Each number is 500 + 40 x the weight over its row's rms, rounded and kept within 0 to 999. Layers, rows and columns count from 0. Numbers have three digits each. The size before them is the row's rms in percent of the matrix's.

# gate: layer 7 MLP gate, 1216x448, rms 0.255, rows 766-885, columns 288-319
# up: layer 7 MLP up, 1216x448, rms 0.254, rows 766-885, columns 288-319
# down: layer 7 MLP down (transposed), 1216x448, rms 0.296, rows 766-885, columns 288-319
gate766 116:486536459536488443515502526486468520511475500515553510563511478517533527509461477494567516521543
up766 111:549534463549495507583510538564436477509505452510445528487519458550556469443485534518489535529485
down766 103:406506481517522529567440470502514470537456508508434546553462495486489428498537501510504489546533
gate767 102:496517494556540522451555500504526470535494554563510451553538543492588536551477447523440489464477
up767 095:509513533475523504487515437458501535541484537501507536561595550514472527548503478575536502457489
down767 094:467531477586481558517542456501521564519468484580556462551474478534496510534483444493469454504553
gate768 094:489476416474473436452515478437432480555523455459556501574467465503470510435558569478448486502508
up768 102:526501451571459505494489497548541541462517505500472530528591509495526436607513446526597496518527
down768 101:463487549488530565483533487445522481502516436569562499464474508472438531501490540428495542596488
gate769 085:448438524460500532514537462499472387482509473454484518560466510510470523443486551501530503474473
up769 085:549523490579465434438495417526475522526493477403502560476468426443514551550500444410495483488515
down769 091:555533444481576483557527478461519525519566488587486526497489553561464492485546412569513496533486
gate770 099:500568452479482461531505460535504435461530511563504563459478485528494521422538428582461581488449
up770 111:514443517479500470492573520573431508473602459476555557454554562490493458536467507474496535475485
down770 104:484467510491492430483561512588523485432505439536601545531532542521459430504476447413543510512493
gate771 103:415488488510517495518537523447513524460436486534509490497473501477450497421473465454549490516571
up771 094:543465487478490460486471523503422454442500559503494562522506489465459526477492534494525533492561
down771 099:490458482474461552497562578439503490500414423510534455443498508499482514451459453438532540558499
gate772 100:492448509551436524465551463471557444503492467481519540579461450503531518504383519442403566505484
up772 099:548451551509494423466492490540508536447512599558541539555536478534490554593516496547540523549551
down772 100:474457545497439459534485563508504475488491524468535493526522524554494517490458529459468593458495
gate773 101:556531531493491485544504431452584433514515462496508508454526511470431468584495506476537490402582
up773 097:535493518520483531466449515451526468517448562526492523478427550485437422511470465505499515473520
down773 096:459505557502509540542455558578460494553506509456504448564478498489580480496508493521500549465490
gate774 092:537589481516508496489437431504497483509466445486516488498544430478523503460500524463488526519543
up774 096:450480454513469501456526554531541512467562510512501508574511541484436457484428531516504414460477
down774 096:450445507595557528497515479522533494519458502465451507473512510492460526470463439527520483501494
gate775 108:507518511458545499489503531499582474473540470529475381511515478389446517522450465511543548469509
up775 108:484516547481442468480463453514497542612486524436444552546551509485545508469535425511483437442511
down775 111:527526544484436474535465440509470475572478527480463574530533542536579548439498461510452545476542
gate776 095:577507529463487486437478479509570452475511525439473466535465498477491505452461532514398487476540
up776 100:527498454493446457456417445470529495506555501497578438465487492555516429505498527531481501488548
down776 099:496505548421497521464484414506498510498487536498612475493539548532503499442506461537573502505491
gate777 100:558510460480489497574482496411560447473567476487429449544494499506435523499475446411533452492430
up777 094:514577535487552498543459465486473556475539484487513488427454494457508516542445540494455519479493
down777 097:513496516574539490467463524450512413547567525495445572457453438552519517542504544495510581479557
gate778 106:535430416518530483491527610471579490565542518551490482506464520518563446472512448524553543500510
up778 103:506564528485427487495505478483452467495482518535502513514494458490478485518506464513513541468482
down778 101:476459439500529476480438499507527567390515461511382479441516502469424374535583548463467485532482
gate779 105:525492543464407527429449481414516448486568489559484514555506524533533497478395557498521509493485
up779 096:471452482504486457517486486498477533519527506472488456540434510576588549524433444486422539427476
down779 100:469557468505502460521528427510556539522497521528489454490521432499545458525563477579479526453533
gate780 120:510444525484516539562515479475501502442551535524499512509494565578449558515472520496493453523522
up780 118:525506510515482480478513519469516460571431448476502482544530581394472455488485481542471598567533
down780 109:488489497520520514564494549478583517464538478497473518420491572663441459532520545467502411495474
gate781 123:405548579468485537477526595483478478510514511546546486553522504530485528481457504505488496510551
up781 120:573468499544456471545479480558524487445526480517471569493475501494423465504547567545553465523520
down781 115:559424477541459508572509475528552569485449508490487530511512475496548474464540472517508515514512
gate782 099:506437440538441511496434532406501516553509540531475463538503505494549465497528467532517487496493
up782 100:512452501537480486439479489428452500624510593532507463504510558534497502503462488496549580536513
down782 101:545543516545501494551550479528478488448491518487502517502528452491523538529455467520440473507537
gate783 100:492520562544528532564489488532522531508529539498422566479524520530515516457538525479462495548428
up783 107:460563452477592523493491506538512450479514469515493395503534469463528449480561555486593457531470
down783 100:564493494509538512497464446540517498585483460488508480514517536450446511439434530493518515537486
gate784 081:487476492392561465500481395404465525520531559423450483475568514464507467530584506527559470512547
up784 093:495481497567456508471505553512546536527510460530537488526527533473473562452504473476508540509485
down784 097:478508505477523499526455431421513478461527520464412509428495439461555458532476513512516446494544
gate785 091:530463545506526562478450602531516548462435462541490524477515437506511534522479505459470453486445
up785 091:502471504470516504459494417572452497565564491446543520522563503489474505490504582505515492542466
down785 095:454459522495479397508487490405492501483501571557497521458554471516507494512497432477527537476556
gate786 106:501526459473475548569474512551491481549483499550498529525476467466445475497570479468524451517489
up786 103:462467484624505524556501536521483553503464457479532493496461494535513502504522474496491523431578
down786 097:494494412528522496514511521555490485571530493499561512475556492561538493526491547501569492452530
gate787 092:553475523551515529531488526498436501522496582544473489434454541498491542472526573513458551547418
up787 087:498441448512518537559532514516463523524522516517579530553455419538462503468517562494464423531499
down787 091:454471507528513547434478484486506448588484473482472537571509517432514516480562482505535528534421
gate788 102:532472489451510504493503529500559513525550554577460492459461516532502462514594490441523463571431
up788 120:489474513595497503471541489469500489483484574502486492573557488477605478526489454473513457510555
down788 113:440502429413578497500487520533464461555515480445530530461413509493481507493505484504490471505510
gate789 101:504484428488442477481617483470560514479449457492527536518556442552490438481479464516498465535444
up789 100:491526447550492569536503491470524474553549520512521407476493526498428466540525529543446532480450
down789 097:505486537529521513506513545486506502513512430522449472475552456540485483516534601563516550527512
gate790 096:492479487490630510485560489448520511456436477470421502488511444444511560513454514481455462529498
up790 098:404495464461524511495612455478528495516445479499478540462506539533515523495396479504483518519499
down790 103:494485507569455478551418528514479535504551539443520479502453494440489478540526507487492480499479
gate791 097:468515594485508541462523550481572553481446534554498416434504492536534486550395436532467581497466
up791 100:431488531456477527496527545531513472488486422578514477488481532489352477514497486507446466487485
down791 098:516519528471515561466558515469599556545450529487470495570482465528498502486522533529489483497594
gate792 095:551543530552503494471480538509503574535493453497526467500502524426447497496424468459462445494498
up792 093:562501538482482480438466592506508502457519494515532498472492465576472472503466525495550456486515
down792 101:469504493481499453514511423486446421575488552444466470524475527530492499535545454500532439521501
gate793 096:488449460442515457459555495490513504557472479547494438554464531449466489544544483574504467560544
up793 099:517502456512465496485493442467530527516545564461470547445497504488440557464570522485478451401521
down793 103:467507487541476459533472536496500497444500569493581432488557528458485495449504557527519459436521
gate794 108:569427492529498554475452426534504466555567420526482508581387575539463560523516518492458551485429
up794 101:508513512517468531495449512507456513505486453453525554511500479475481465554493442543478541488438
down794 105:531495495554574527475375422524459513563477419497452513504511555475462490495478526564490521427479
gate795 105:500480514494455487485520514414458461522531501483557522508526484446493513540519483515478484480497
up795 115:420492461469470552502594474489483503474510549533455532500510466518506574502554542488458545451507
down795 104:514526574467557503492487518418481456559487436450551465503555515498537526410477498612602503493570
gate796 096:486497400521495487460480509475519449554437451511491514486570443467501507502435455534519531426448
up796 099:483475428492487463421488600431551528516501502499423479503417498476498434488501470519542490518564
down796 099:485495468514496511505547512527520523517504529429526513443477535498533527531579482482483494556552
gate797 103:573471538536600501485452567464495492565469503440503479571519525460448542554418470507567496431476
up797 104:474505599430516533529542525508561478525461531480569534495542551499497487509482530514543527505434
down797 102:503427466444365518496510514461464581462505522525456432536532503470544526428498492486510483497535
gate798 099:494582486518520509478474528431480505474501511462545552502479506492493483451460420518441523493556
up798 095:486489407529545517530462557525504513536456475490458426557463548464561494488530385560465515444501
down798 096:474504523433483436536511490564428545481410545471473457540518518486476470484529504584484503487404
gate799 101:589528520506479521500543477557526513482505557484506540504527562518482435395463534483534513503421
up799 109:509450552483480520501442485484444476506441465533486414508609493485523522459539439470494467489545
down799 109:488499514513552449529550531464532487514579514503516551504430474496465459470463525554495510520480
gate800 100:451593415525530484507541485538493534493487498435527554506461519520514557438525537563552531441551
up800 106:501565468514477492441518481482547482452450454452482501435477486495450520516520415553480528530487
down800 101:438511524479516522482576557481520519540528552503538479474520454487487458479477462569519503494518
gate801 096:534477548535459565510523532552437542473482583531482496468481485520517485489499459512466448483537
up801 096:453506516433413537473580563496465454466466562484502492551503475515535503460454548497487473466451
down801 100:533501435476567480473429495492514472483482455504458531530472547487512470511510460585555511513514
gate802 098:467466593425640487513533521527499511456474547538473464512469443506515565516500498545499540507424
up802 094:551454504561528486511451509480448543505486495529528543478484480509551526578482515513453500588528
down802 097:480463495528516501502494444332445480510571528570500541455507389482502498517591435511482483551591
gate803 103:484492505504535510637518492516470547500517544480441536442494501471525477536537496461572507542512
up803 102:517484431436532590525541501620519546512463490497510540477411471540504512472537487476530534489511
down803 103:553466535468517479517453427382509448507486439496508451523510538515500503447455507494469505497453
gate804 102:520486618485436478479497477481547480521571473561453516471530507512448527585534471483525444581474
up804 103:458496534475479510523501473497542563552472521496469487394584498460499483538545445498566486510480
down804 097:532522477497475510430461523462495417467530483483512464554481453487467440558534580500516455487483
gate805 098:460498544503467530464533516393483523474475566502477472483490451421462482489488548483480587528456
up805 094:455448470521531437473453465424469499485514484506520461396459523520527522445467544532539552513500
down805 098:486516523443511392510406471554540482477475531436547470490485495485513521450463400576463536465567
gate806 094:551509501454508553509542517507483476533475509486481456586502490498462488555464562545534566486550
up806 091:521442528480430557437504520458461506528402470518414442454478455471488558564446503446558530481576
down806 097:625473499474539523481546511451520543506461529524540412515480523538473555508446534487514484472521
gate807 101:478490467509578475465495507563494517490514464503521463487536465502478527522470494525527449482555
up807 100:553519512451521529438468460542484526478548393468472493404501449460490509473540542518522422450526
down807 102:496486531475397573609521515495485431545460446488528559440504474491454436607572496509530547488498
gate808 106:514449489519486532495484475532514502487507522530471475510559520460504480454516550567482401463550
up808 102:504431514496455509442508511494442562511447597513460522475416412408448507497512415505519521514527
down808 103:415485484536516469522507509535489409494517516524481442527495545551484520499541530522478452415489
gate809 100:502583553488512499490534534499459522470490442464457444590503553535515445415607501534478532450577
up809 100:481408533537491503501431497484524474427479547459536535446503524539477568516497529513405491451490
down809 100:475430485499463548505482450440562503504479509498574561444502471469526570506433473502518488487406
gate810 099:524499511490487502548462486512560518517422500539590471468447492494420429430510463443471550521492
up810 099:462523588513537487438496488421403482484443554541481511498531574393420548522413480583611480490520
down810 101:521489503515580500468464526504513529516546484488539479471490503565498490469587457482463483508454
gate811 096:507423486475535475444455558542485528508556488505523483494490428489516489562489510454556464484472
up811 099:516498475469529425518504567417503556476458534462549477533517532514535482462546492531494472524476
down811 099:541440519466519457498511613453474427519460494489483514556582446488568533528556456532435524473439
gate812 104:519478504510440510557558471434483477484478538501498544486457461532526467487486488532492486442452
up812 103:551470504527498536523485394474491463468478504514548503445492419488541412538524388480474451494492
down812 107:517518470509509436481531555547552464518493469521467506505503526476441557518533525471483574514544
gate813 101:512451494524479505524534486501519482496523492462469536505504470565529540479440385530485535546510
up813 094:466564456536468492534480476484429453455491495461454472518500452492583551468513449465449485517530
down813 091:491570563483521481405472530412526521465511499480464446524485466490454509474483503455411515457454
gate814 097:503463507445538455553510499501513458492516567532471489435494519483467545512493458542483435471575
up814 099:488530534489506470509556526490557464479479504479511492420520473477539527476498488561478549479550
down814 099:478467437557449487444471476461511517480489494470446470470572442467551435553470500515493470538475
gate815 104:537455502552428446470496514501545542492523472472450537479507570494534429452478517566456523591465
up815 109:518450430517411464521483537535480529462560479512433481490446501516519534522528531471573505372495
down815 101:531488473541471498510522453455508473495468517460535498492545497539497510587513426540510522518473
gate816 097:438523439547439540436517484425458509482450468482439506430513465530508374440490486565551507478478
up816 097:518499521471528552471511511530504528489567489470528541523542485454496598521485541442465465530568
down816 102:520462523575479543486498475502470446557496490566453504551567464514458570539523515605491516534551
gate817 096:510512492495503446506519540529497531509519535519512493517559462477563478433516558530446534543542
up817 099:471513552514557469494516478539455500450538453490560515517498449529521578540552510527458489475460
down817 096:473446576498469531557502465508504505514456550439540456500466468554510493545602422512466551478542
gate818 097:503475473538490432503467469584538435473447472452576451488469554590558527460455518487421496568481
up818 101:449487535433503516423534510420432521486498583511515518479482522401528510466490490564471530460434
down818 098:376443422543466478540484540425506499477547522465485453596513464454402548517480545467569493508448
gate819 109:558488469515554403463453484480479467493472518467532500539479505576510540517520541520528494485448
up819 103:493518543520511505492432475516465443533521506511546407444482511557494555428519502437436567449505
down819 104:519479530551562477449462515496496570388469614487552478478496520551459506576540441539540536510463
gate820 093:498488479525470492565522454493533441484463467533459488458496536507511469462504498446479515506439
up820 104:471466518491510564510536476488466480517501494515539462534526562549440464470530562536490524474530
down820 098:559529480554480501502495485541527446521500519504503507472451461500540611502478526474514460503524
gate821 102:502475494468587520438542614494468517471556539433501421489501505565515532477561488521509542521503
up821 099:498509459486522434546537504513459515509425494485545499511421482515527493515500446421518458583447
down821 101:508431506509524448486539494436471462509459519504496474554565469481477443549556387532475515443506
gate822 089:488594547505500548475565521409533524450451470473524472444497536474531507511523514519550538456473
up822 087:449571487527586524450480524429535534515449510475552494491498532481486492501451482525586586436523
down822 097:483458395495444492549487527480538487449387548522520449548521462534484579488586455514471469556550
gate823 105:545460451470561454496488480511557566590490511484466450466496491473453492578480520435590503453537
up823 105:553541540533488494608489575559509487478505527551414455493522457509495428507516479488452495520427
down823 100:490492551423457443614506554487518499500442455502465490454532498537462487501540473472497533429578
gate824 118:518458436519471510553489478589454474497511459556482527475506496472389528508506587548503481543499
up824 115:487549571492497467471575502450540468554564444511494509484485478508510531498544485496482456497484
down824 106:456486444479497466543446469528504516492475522512499476507438493517491409495508543559485493575476
gate825 092:472485489554561618444482503464519557519499485528512482466508494540538503510453538503466472404499
up825 093:527470529479489478487541512531461490515490484533439466450529552423478489550512465472475520550474
down825 100:528480504599457522460491572494542558554555518512501476540490501458562462545524492492468530513442
gate826 099:507488462452526415490480449524420494441470505487569417504535485514522521481550508456490437548470
up826 101:551498543561462408561490527528540469424571448491583417471457547507524522500494517560492475559542
down826 099:546441427513454554473540518482505523507539516486466485503452504557518481513446463495526564405543
gate827 100:507496519533438537438480487497453517500481506525504543542524544477484459522454504490521513570512
up827 103:460470491498527513494445594555523514527441501486516449433515542470523599544523521502498502507520
down827 101:516505462512555532557533408470531459534523504521594506560501477520522487446573503542514450574585
gate828 094:491494529566485443502516460507521523562504511531513548564468512465576510458510438504448425471480
up828 100:506523510502483567507479427467439509512440523431492436474544500434537567474502474530513478507565
down828 097:539467400488474516459508504532538504441520496527501505563515496519506472510537549509563507561454
gate829 098:538614502554533516523514501532554498459482515542422566523473500487466444518596577483422581454520
up829 100:486470434484477590430477548444488502494517506513470482485546565451510448474419556502556500509496
down829 101:508500474543525491548553472531496507497474458470475484486518461505529502492486417531532474578473
gate830 095:440532519492509537505575445481536459493456493569505598464518480524557542468460469540482499503445
up830 097:591434531537513483488433516452433536444506520570476508462425476400574520517550555394525566543529
down830 098:544477479492517475548456514491461533543461500610566421507534516548481543478445484557489529469501
gate831 099:448545459507425419490481475526548484569481511525468481426533411468558442483499509513503466447498
up831 100:470582496472504492478529557517481525496559463545538478447478570517539500528549488581501487542495
down831 101:522421482528511592561513443583532530517489566529542546491470461485494426594468492492456474527537
gate832 098:514528488475494430464543537481454533507508528505464582477523493473531555511488489505503512539534
up832 100:528529566545515540544521459536544438522463528517518490480422516588493513482545569466532487494504
down832 098:538511453509428539539544541477479463509511522543448506503513498488468428484490515467510498530520
gate833 099:538459505476542469568554453454496522514488514490538541521437511512570580510528488490498522505435
up833 098:522480520565549452566455477522474494533627507519571531518441441511415493486421438528499575469496
down833 098:615454493502465576541532438487528488477443474408492459524535573557601542470484576515441467444469
gate834 102:502499575498521533543535493511522534504498464431497520490492504459525528457529481493506515494480
up834 103:472434494613500519526594525505494475496479489512559491497519477491518590518549462537472530453469
down834 101:509501447495517494539482541484519440493551492476531466412474459528473519476533485490516464460514
gate835 094:529466505461475523481519461503515526540492452532475487558510465521462548495453492479522523533619
up835 092:396515504459511452456544475532481573486508478499557476503549424479509557510514498464524518513545
down835 098:436479487488512528459470461543465482555471439520438521594492510510500509476439535514590532517450
gate836 101:495470473599509507478492422527500485496510622526529518536485490619555477456531547562490434518476
up836 095:579513515498430542532472498534519489473503501587466488520510455503527488452490433477578528517469
down836 099:496436527546449580525476435538523464530483546519603516495469467562555403540513534498482508511497
gate837 099:456476512534491488506517560386440532445575491490448479489444462586481493404450528473497502529521
up837 099:488481484497560555462497477542554471543471480543503464488532477537527501506529505480489547517497
down837 100:459523541542512415503488459455561503460553459413492489515498492527476478386535476463489544516505
gate838 136:561491454549517532458552577510527601501504498482506491476442472487469493455529521550539473539457
up838 127:514490512478506518595478424577477469484527524496481494618493518514543498562553509528536442490578
down838 115:418452501434482473517464470554530467523510535528479461557522506524479489516518478488480513504573
gate839 107:518507412482534489464476546472458507476460541454492526577544470498558520515431542525527492472533
up839 102:491506480551577513573480451401495534495519549499492444514483415503470522448471462474527489493478
down839 104:547552467523499506478483462533471473528493535500499449464478465518543520482497552500490471489522
gate840 095:515471527443540492461527527503486446567494543556475497470530488484460505503528465519555488522505
up840 091:467509478499514541485471466480506551434470390462500494463540538563478475506554522520493473535533
down840 099:558552483514513456478513440553532433477496483448450499474526471509494484488483521520485484491505
gate841 100:560495497476506523565461479621517553539500501468572477500504505486543419504531501434462520585556
up841 101:456530494548541495567520519492535534483542538466541523576476465516430456503599506505536548521477
down841 097:513434512495489463526435510476549448515492499473533529475553546470483489524505475480457499447475
gate842 109:511495515476541487431490486497539529575519445495503569499579536464501522488525417499469456501474
up842 102:425412459453559453463502510476532482504518448506436484441562552539523493482549527551496416452468
down842 103:447503491508517459496447478536482509452492540527490385495521549533515522425486548461500481424553
gate843 101:447468510503491478466560563484563543507560490520435559529484445527504474474493503430469490568504
up843 103:528461562528490408482455409503461448411458494468487462477525420556501491515492490506425547568575
down843 100:534556517530452459524505512480498515539509563453503448500505464518453444517523537491479522529535
gate844 103:445633477477568470510524457479417464430557459543513524496509517551447511520514503495504429494472
up844 100:540575503391454466549498424546425550514499466536538501512493482516480402506527487566511447476481
down844 102:561460447506452540534494567531553546507522514425445451509568582409560413528590475518439569502578
gate845 097:495465411515462484502439482437524515548534410441523476452456448508558497482494501438445532533445
up845 109:462538460515465502459462497485487520527473476413499518529487452501485553503480443484574489494519
down845 099:506442553488469450499514497479459531489540486525551515477508595543512497458589524548465578514469
gate846 100:493540484593499540513524553499506528559497465534547582513430485561572475470477499466507551513522
up846 103:445504497532464460505465516452528461543511500500482564558514454452540518514509479491476530540485
down846 098:513519498572456503495459494426499579456502486441466493495480453526482523524532570494518469524498
gate847 111:433450469502495484505505491495492500420559461505528420576547515518553499563434467487567508493545
up847 097:480468512498524502524478445524447471436574565456509478482497600555555516527503427504543524472435
down847 106:432466510512513510482493554442462461445501520472477452562568546528544454505422494494520510492493
gate848 104:522487514479523529482512464502508526501530498522517519436536469491499488397475529479492502571489
up848 102:501540526537466491502483534469538514534541443513440503454519517533537565452504498475518494558473
down848 098:434533524498521438510537494473554463448468493478418573498462509526460395404489485460530519507465
gate849 112:531552493470530477495472522498542447580607567497543502467498481500481531515438488504524581478500
up849 101:492517463480555513508612533486504507504500559461534468514551533579534518474504504560530596564476
down849 105:517518446406500459500493461491492488488603487499524507486536569499427585496457503469477536498422
gate850 094:504528466441450444511455495425536511582458524438580499503543523549469480446545429471499517506510
up850 098:467497463459466532494492506515491531442531530467508552447454568590501534549507522500512506510555
down850 099:538431519484564528451583457446551469516574448478426551450497526508509463516493511531587536569466
gate851 104:478508583542602496494500531500445480478507453563477469497527552514529544506549512579469429514452
up851 098:460483497488472472518511508503514456528453474505538485521549539547536466485565488515477504484550
down851 101:485443531500542480469467485455483479566473428476408447521533486456489504463574530457484448478475
gate852 110:398448530510530490495550485558403461482488574531488467559527457571507504521530482484515478529493
up852 101:421526512547471555415414579518449496508449560563441501480498388524510519495487501519489515567445
down852 109:479531457501459488513547569533505449476534477558533498505495511547500495491525531515513414420530
gate853 103:504514466433473429542504551514518461464562513508496429502513542522540518480464588512491481482481
up853 109:462521506479509552422463428506507547440524512464477477521515441463532495475541477477535520539489
down853 093:420491553548481443546498519550509476552410466474513504509509502496443521466518391451440493492486
gate854 101:514518534536462492544574496399398500523459442560559506449485472513459449485505419466464530505510
up854 097:443584548495565483528510468584481492528545488499519503524527483532518497468497579481555501563485
down854 100:521511537496446533509419635447522474446528516489415472459470454512545537544488603436474529501555
gate855 103:570477503626489449507476459493496586487486480496529495491412496447481428527514478388518518436506
up855 100:576545532426525475471485479508486492464556496473527418451476534445581488554524534490528507488493
down855 098:478477526479587557532481535532472484480485535485459487486453496538591510542445539420500507526428
gate856 096:494499473496459342483503497551533496537553548472489484465492553508515515489518472513478566564491
up856 100:464476433475489514510527491450523519450517426514501497468512561508451503411540523486475440541522
down856 101:559590511506484511533544484477434560452497519465495551412490476557447454526490455498439472485489
gate857 096:520447505451479551446436555467502466525518412500497515561553466492511466484465499575401486453518
up857 099:500498443452573454475465529459499504515518518554402482551492518493527503543506525549440549464478
down857 099:466458563529488531509425494492624478519519516446490380499510492504475451510405457470415464559506
gate858 103:478461460528463407554492503551508494480488529555443461515541432449506495562489603519512407474509
up858 102:514520482478515464556515526584473524429448505480511546547491488490508519524526587552595501511514
down858 102:503479417501569501451469492479446456535498493576448516440531483511488505512551501488527531469482
gate859 098:528542473530504475491417499500496445464585461550542481527537493503449533443478524498455489515490
up859 098:416520579432450573502533501514508553408555483471479449507474495492496462464548464511608553447573
down859 100:400550466503577534517513474522505565479542541443509511453436527574486432510524508575521519453455
gate860 104:466515526535458497476447540494455493497454498494551498519540526446490493461516512511539522448519
up860 098:519530523564511442440487469574523432485545510518477474520532547506441549532471485497442521494398
down860 100:522474468532471480529563516479500438493537421545490553491430472465463491494537509467496591548474
gate861 095:458547448492507468442521580506449557480429499489479499500522478432537532462481441526431521449498
up861 107:526504550471535470537445541540582513498504533496443464477508485549431518552487521542518539473469
down861 103:537521497507556474513513503513509493522457474483475490462527504471428479531540527473402580498463
gate862 102:493488447409502470428589461520458504496588498459497434464549522505499513570488487537505548557537
up862 098:483536532502493509431484504584519435607548530479470504505529491524506462570483567556561531541511
down862 100:579479485427492457478566486473456563567566604456536524452483503411506533486497444519485475503543
gate863 109:530497570541501483520490499552452544463491484534481506525424419423452531534512458515526481436508
up863 108:492486485510485473476587496446441502549468504545524503455510532563492553492457532531485506416535
down863 106:531524470449539433458558487384519472584509526548435544491535592504452489516497454516503467482474
gate864 096:468495503537481413469543478478458521418560490559494445492522527485531513473500523481502455509490
up864 097:531476473503520482593516508446498413501513620466498438493561460516505484535542552491469486505536
down864 097:594471490506510537488475567557459435457525570547412535474511527592430588529498548551493533523500
gate865 105:402498535571461538429502556507587500512538512418544452442462491497481493519485546490487506469504
up865 104:487531445474509452531447515599446487464478573446531494469492468492507529480518470480423510551464
down865 102:507490421461516491530526511517491466409470518436513500517523476516530559469540495515446507530466
gate866 083:488379507439520506431497446547558477489505481505474550430535491406501471528474445467442480539464
up866 091:526567536509489519484494496508533503556479439508566501512537496534488488467509588499452550460552
down866 094:534455489565500504479529526529468509510504525551470541495477487499519528475503524434503484560493
gate867 104:384468508500508435518496481457563479486517517504511511447493429500525532477529455521566455484459
up867 093:548528526524505531439507537514467545460576495528544487568525491488461537552508517456441458522502
down867 096:441464489518469491524475496482542517505556457490481563439439480419470428456456488495441473489530
gate868 081:537567510542464519508545479483495552505463532491520451459433570465507511475513557494594477497522
up868 082:446458450472500442526447518552515456485546499489521528418578532540482446520472519511458498521458
down868 087:597531529520501446512483437465416484517426548507461433517478534534484531448471508482508577473510
gate869 104:499527505461560430553484453496600497547525479470482470463514519526499533468497541460543454456482
up869 102:608529494524477448470476483451495532571488566443518502484490544512515461480548482594486520508555
down869 100:533575487514486486501529449406525588456516506522532526509464550473541514475550520494512519496500
gate870 106:533509366449511410477475477574461451580454553502515472437552493457523474509525437501529442495479
up870 103:475515509440457466461515460432504498448447464560548539502514461601578581580511522449508568504475
down870 104:539508459404512538474452488497427501551521516508546521511522539538495487555416543502498553512483
gate871 103:537474465476468460484505529570502443497596544454473513488463505578520492452468473514416472492503
up871 100:507527616457430502507473529461522504478531556560443458505538531508507527425456490543465566473490
down871 098:522520476362515526468457573545479479504488550570514544574446493486500561484488391505447540471524
gate872 103:499631527469445534492591476472481460467502557562535502519496529529509499442523552533379532508518
up872 103:498517476497473544454426553467498458507451517499499497529482565456447464509457479519499549545545
down872 101:544549522425495504432540546529482422530477537486498537491471534490475448502484496521491498516506
gate873 100:502481503524534501478427529554482459534473486515486441477466577540466539460455581467523512491508
up873 099:427550529414497471514556463562543454566533482546463549542502452502494467471544522528492561501459
down873 100:511537522529473478501561448472511531526461563544481455440510516534434496416472498458572563502478
gate874 101:505546527551500488409495499494562467527561503500500432511472545543455495515550535398489514505500
up874 097:491461584485501532601517514510442430548529467527504479474496545463454540459455430509516510544463
down874 096:521507412489551502521518520473549542502553517529491510509561539488509476469540516506483498524476
gate875 100:483522502456424502536519496525533493498423535564536440458531528423567526485523474399481497510559
up875 100:503531527512466541501469542502443550505511528493485458512504475463458445471447552449533504499498
down875 097:551549591486563551451534480524460482438518527500481539507482460520372454501435521547505514496519
gate876 097:525470480480507483502517497525542539524562440576470546468549543505534502506493505518540532450484
up876 099:472394447472503527456540490490462501506415457516483505498460447430458474550520514529472471561487
down876 096:554504475460522487502500428495492525538489521561527558478548465525588456584454543536555549425507
gate877 102:507471506524517493534468583520559512537494529538443471510469496516527540557496523497528449436415
up877 099:520458474504471508461559536444577481509508517427580470487419484502439507551518483494477551481505
down877 098:517543586526490439489435493407486424536558501500514469498448511441555499537507542564562503512547
gate878 106:514485481471564511422487511455515488456488568502477425536493532578443512453504499526482481526481
up878 101:507561499414618582518497476519564464524475562469508486537516493550522504409554513573526542498515
down878 099:511560505498542493508561423487475546502483475558521515496479539503483476607487482458519506436508
gate879 101:503528515458438491548508493497517518501543509618526516503545504511526473571507491491476514539481
up879 094:432540466439532465505496470518516537409553527538485493552523496357490520461559511436593507522391
down879 095:514455477486523582479492457499473527532472427450464572532486496458564463463424539494514488499507
gate880 101:571512481484484465492428534508464433534536536556459474490465547509504449505496471503477559533462
up880 102:475512557521462507496550517497512459482609516472550492536574516516449497468495536474554502497506
down880 101:494526448480448517466497542503425496583492494515541437496508533483523510517503535523432569470493
gate881 100:456537451473536499558484534489498547511523509489475561518480499486446469498555418485509485523500
up881 105:485415548497538517510531521539468502524454431463528493476576478478483519458478544490504479454520
down881 102:481485523560486572569460504564486556510489459511544507523519527548520525524511587578516489494454
gate882 104:549503491466588587502482513478562484571488460448554527465464492526507467474453502456518568519542
up882 100:512518492541481545478443438506477549514465502526491566488478464535520466586498542493490523545458
down882 099:525463578513463499509482575473506580525602481555542493524552437471494549528460481488500462500475
gate883 095:528489550520579544509523555520516536537485492467477510427545517519519366485503522501429465546523
up883 096:578439473506505525485528518549495475495543472522520482480480495426519482519480452495525543498519
down883 096:410454430466509465485551501545564533556469518561545573516555480503497463407508520501474486450440
gate884 098:481454544449544444474499475508431488439486532502504510497513452493471488540553525505498539455527
up884 096:477492512450527491519555533587529577494503539526425448520441417523538467553505499485480485521548
down884 097:496434540500491537508434492495530510516483557457500473514545462507456460504444424463514567526467
gate885 099:532467450534492513523521484510550434512550511507487538559539510499456578525485453542412424502496
up885 100:460478501513527486478392487500526425487491525456534614465575450456490496512514482605477435501456
down885 101:455512480487479482491548542485465480526478549440539586520547508512428513448481529465495481550443